From a checkpoint of a small transformer trained on Wikipedia.
Size: 10 layers, width 160, 5 heads of 32 (1 for keys and values), MLP 448 SwiGLU, vocabulary 3536, 3.91M parameters.
Architecture: rotary positions, no biases in attention or MLP, untied embeddings, attention and MLP in parallel.
Training: a variant of Adam for these matrices, 128M tokens, 7789 steps.
Each number is 50 + 15 x the weight over its row's rms, rounded and kept within 0 to 99. Layers, rows and columns count from 0. The size before them is the row's rms in percent of the matrix's.

# layer 2 MLP gate, 448x160, rms 0.0742, rows 36-41, columns 80-159
147:40 59 58 26 40 64 55 12 43 59 43 12 72 33 45 40 41 58 54 41 52 30 63 34 55 41 74 51 46 65 27 53 10 71 33 54 37 43 50 66 35 34 23 56 71 43 83 54 29 74 40 56 57 37 50 45 57 51 28 54 95 67 61 56 61 57 66 62 24 58 45 68 59 66 75 45 36 53 52 39
086:61 53 31 30 66 30 33 20 53 56 42 44 38 45 39 44 36 64 73 52 67 44 42 38 27 44 31 28 65 53 41 34 23 39 79 71 48 21 58 44 71 24 58 64 55 52 69 77 14 48 53 67 75 55 46 13 58 36 25 58 37 42 58 31 29 20 57 59 33 43 27 43 46 50 64 53 56 48 44 49
084:47 46 40 38 41 47 63 25 45 50 56 37 40 47 29 37 52 50 49 26 50 37 83 60 39 26 60 44 61 61 29 40 19 72 26 61 36 31 68 47 70 40 44 73 80 44 65 28 60 48 60 51 75 67 59 24 60 82 55 38 83 58 72 47 66 56 45 59 50 65 62 57 30 52 46 64 43 58 30 42
095:38 90 36 52 59 26 32 53 56 52 57 45 78 54 39 66 38 76 31 49 39 57 55 37 46 18 58 37 59 28 22 45 21 54 35 52 27 62 37 46 36 54 38 56 59 70 66 48 46 42 60 21 70 72 46 35 59 51 48 64 53 51 53 47 34 38 34 30 37 60 26 48 66 45 69 74 29 42 20 29
115:60 71 52 27 47 38 51 15 70 40 65 59 27 43 52 27 70 55 29 49 30 47 67 42 52 51 73 36 49 68 35 36 46 52 35 49 50 60 45 39 57 46 43 57 36 39 47 32 54 40 49 54 50 67 49 00 73 57 41 42 55 43 67 39 69 41 28 46 45 48 55 34 05 45 69 55 70 43 49 18
092:33 78 43 29 38 69 30 51 48 40 48 52 37 63 42 33 52 44 20 53 42 59 56 42 51 74 41 63 37 75 45 54 49 52 78 62 52 27 42 36 70 46 60 57 35 52 22 45 54 66 45 40 50 43 55 35 51 52 47 22 63 48 33 29 51 60 58 31 21 75 56 52 53 24 80 27 41 71 55 81
# layer 2 MLP up, 448x160, rms 0.0668, rows 36-41, columns 80-159
129:32 40 58 42 25 58 59 31 56 54 47 37 68 31 50 38 69 66 48 52 46 39 34 58 60 55 43 39 54 55 46 53 46 50 30 18 41 43 33 68 23 45 41 50 71 41 70 55 29 85 30 43 54 49 41 43 43 61 49 62 77 58 99 69 52 60 50 67 24 32 48 58 42 54 33 54 27 46 65 29
089:84 51 28 47 85 40 35 52 41 45 32 56 26 28 51 34 66 51 45 58 59 40 43 89 37 63 44 26 70 38 57 32 55 48 54 58 45 33 54 31 51 52 59 59 60 45 57 80 42 33 52 44 60 46 41 42 56 41 64 61 48 35 43 22 32 09 50 49 52 32 14 51 50 42 59 55 30 55 39 42
079:64 42 74 72 44 62 61 37 28 41 40 68 49 56 49 23 37 48 47 38 44 51 69 59 38 22 11 60 42 34 44 17 41 61 42 53 37 61 65 21 69 46 67 71 51 54 71 20 48 37 77 61 60 62 79 50 70 89 24 58 63 89 62 53 44 67 21 57 54 48 45 36 34 43 46 59 47 65 46 21
100:67 33 41 68 44 42 68 52 47 67 46 53 31 61 76 80 51 13 56 37 40 58 35 75 72 71 80 59 30 67 56 42 66 53 52 82 72 28 51 47 41 45 47 30 22 31 56 44 56 65 28 56 42 54 75 57 54 71 44 33 63 50 39 66 46 37 44 37 51 57 56 41 45 58 35 42 87 54 35 51
114:62 55 46 73 55 51 46 71 59 64 58 32 48 49 63 56 62 72 66 57 68 72 46 51 52 56 47 42 77 14 59 32 77 53 45 53 58 63 40 46 53 76 54 36 36 47 69 67 73 45 17 60 40 26 40 55 46 32 74 48 32 50 43 54 60 22 55 53 68 37 41 54 53 29 28 60 38 50 64 27
093:47 69 41 55 56 32 50 62 55 56 55 44 50 02 54 64 61 36 26 58 32 65 46 52 39 48 70 55 53 30 45 47 29 47 45 32 61 50 60 51 58 67 58 71 52 39 84 43 71 46 51 53 14 67 42 62 56 30 64 68 62 43 68 58 38 08 26 47 64 56 55 27 66 69 60 54 55 68 28 27
# layer 2 MLP down (transposed), 448x160, rms 0.0633, rows 36-40, columns 80-159
123:42 40 37 57 71 26 46 57 36 42 53 83 31 79 56 56 61 34 41 61 70 65 60 57 41 60 44 77 61 53 70 56 78 47 57 49 64 53 30 19 52 49 57 54 37 49 32 52 58 27 58 33 38 25 40 61 41 37 58 48 24 42 48 63 35 35 54 44 72 51 57 21 53 20 31 51 69 47 44 70
092:46 48 52 58 74 55 48 48 52 61 17 56 38 32 35 44 66 34 56 36 33 69 74 79 55 54 51 38 54 66 42 45 70 66 50 35 31 68 48 35 45 46 27 60 45 71 51 69 51 51 54 22 54 42 52 69 60 43 61 43 53 57 47 33 32 42 54 68 46 29 42 55 71 24 72 26 47 09 48 95
081:36 63 75 62 39 53 49 53 24 18 46 49 51 42 50 34 35 38 29 29 28 56 43 78 60 34 66 76 50 79 57 45 42 51 70 54 27 55 76 36 60 47 51 44 14 33 67 43 36 50 50 75 68 63 64 62 44 36 47 31 59 62 47 41 29 40 41 52 45 48 68 18 87 59 55 45 44 66 60 51
101:67 58 40 74 33 50 51 27 56 67 61 56 58 70 81 73 59 40 52 47 45 58 41 52 74 45 50 58 40 50 46 62 40 24 46 64 55 62 49 46 55 32 49 32 46 31 41 51 46 32 38 69 46 44 61 42 52 41 40 39 66 48 52 78 51 38 18 36 50 56 48 57 37 79 44 41 63 55 53 47
112:73 52 57 58 49 50 41 47 43 46 27 29 46 50 55 64 34 87 56 69 85 38 51 40 43 46 61 26 43 25 40 41 43 47 53 42 46 59 56 54 56 61 51 23 76 58 62 52 42 30 35 35 46 29 55 55 59 20 49 47 42 58 86 61 47 48 34 40 41 75 65 72 56 46 18 63 28 45 38 24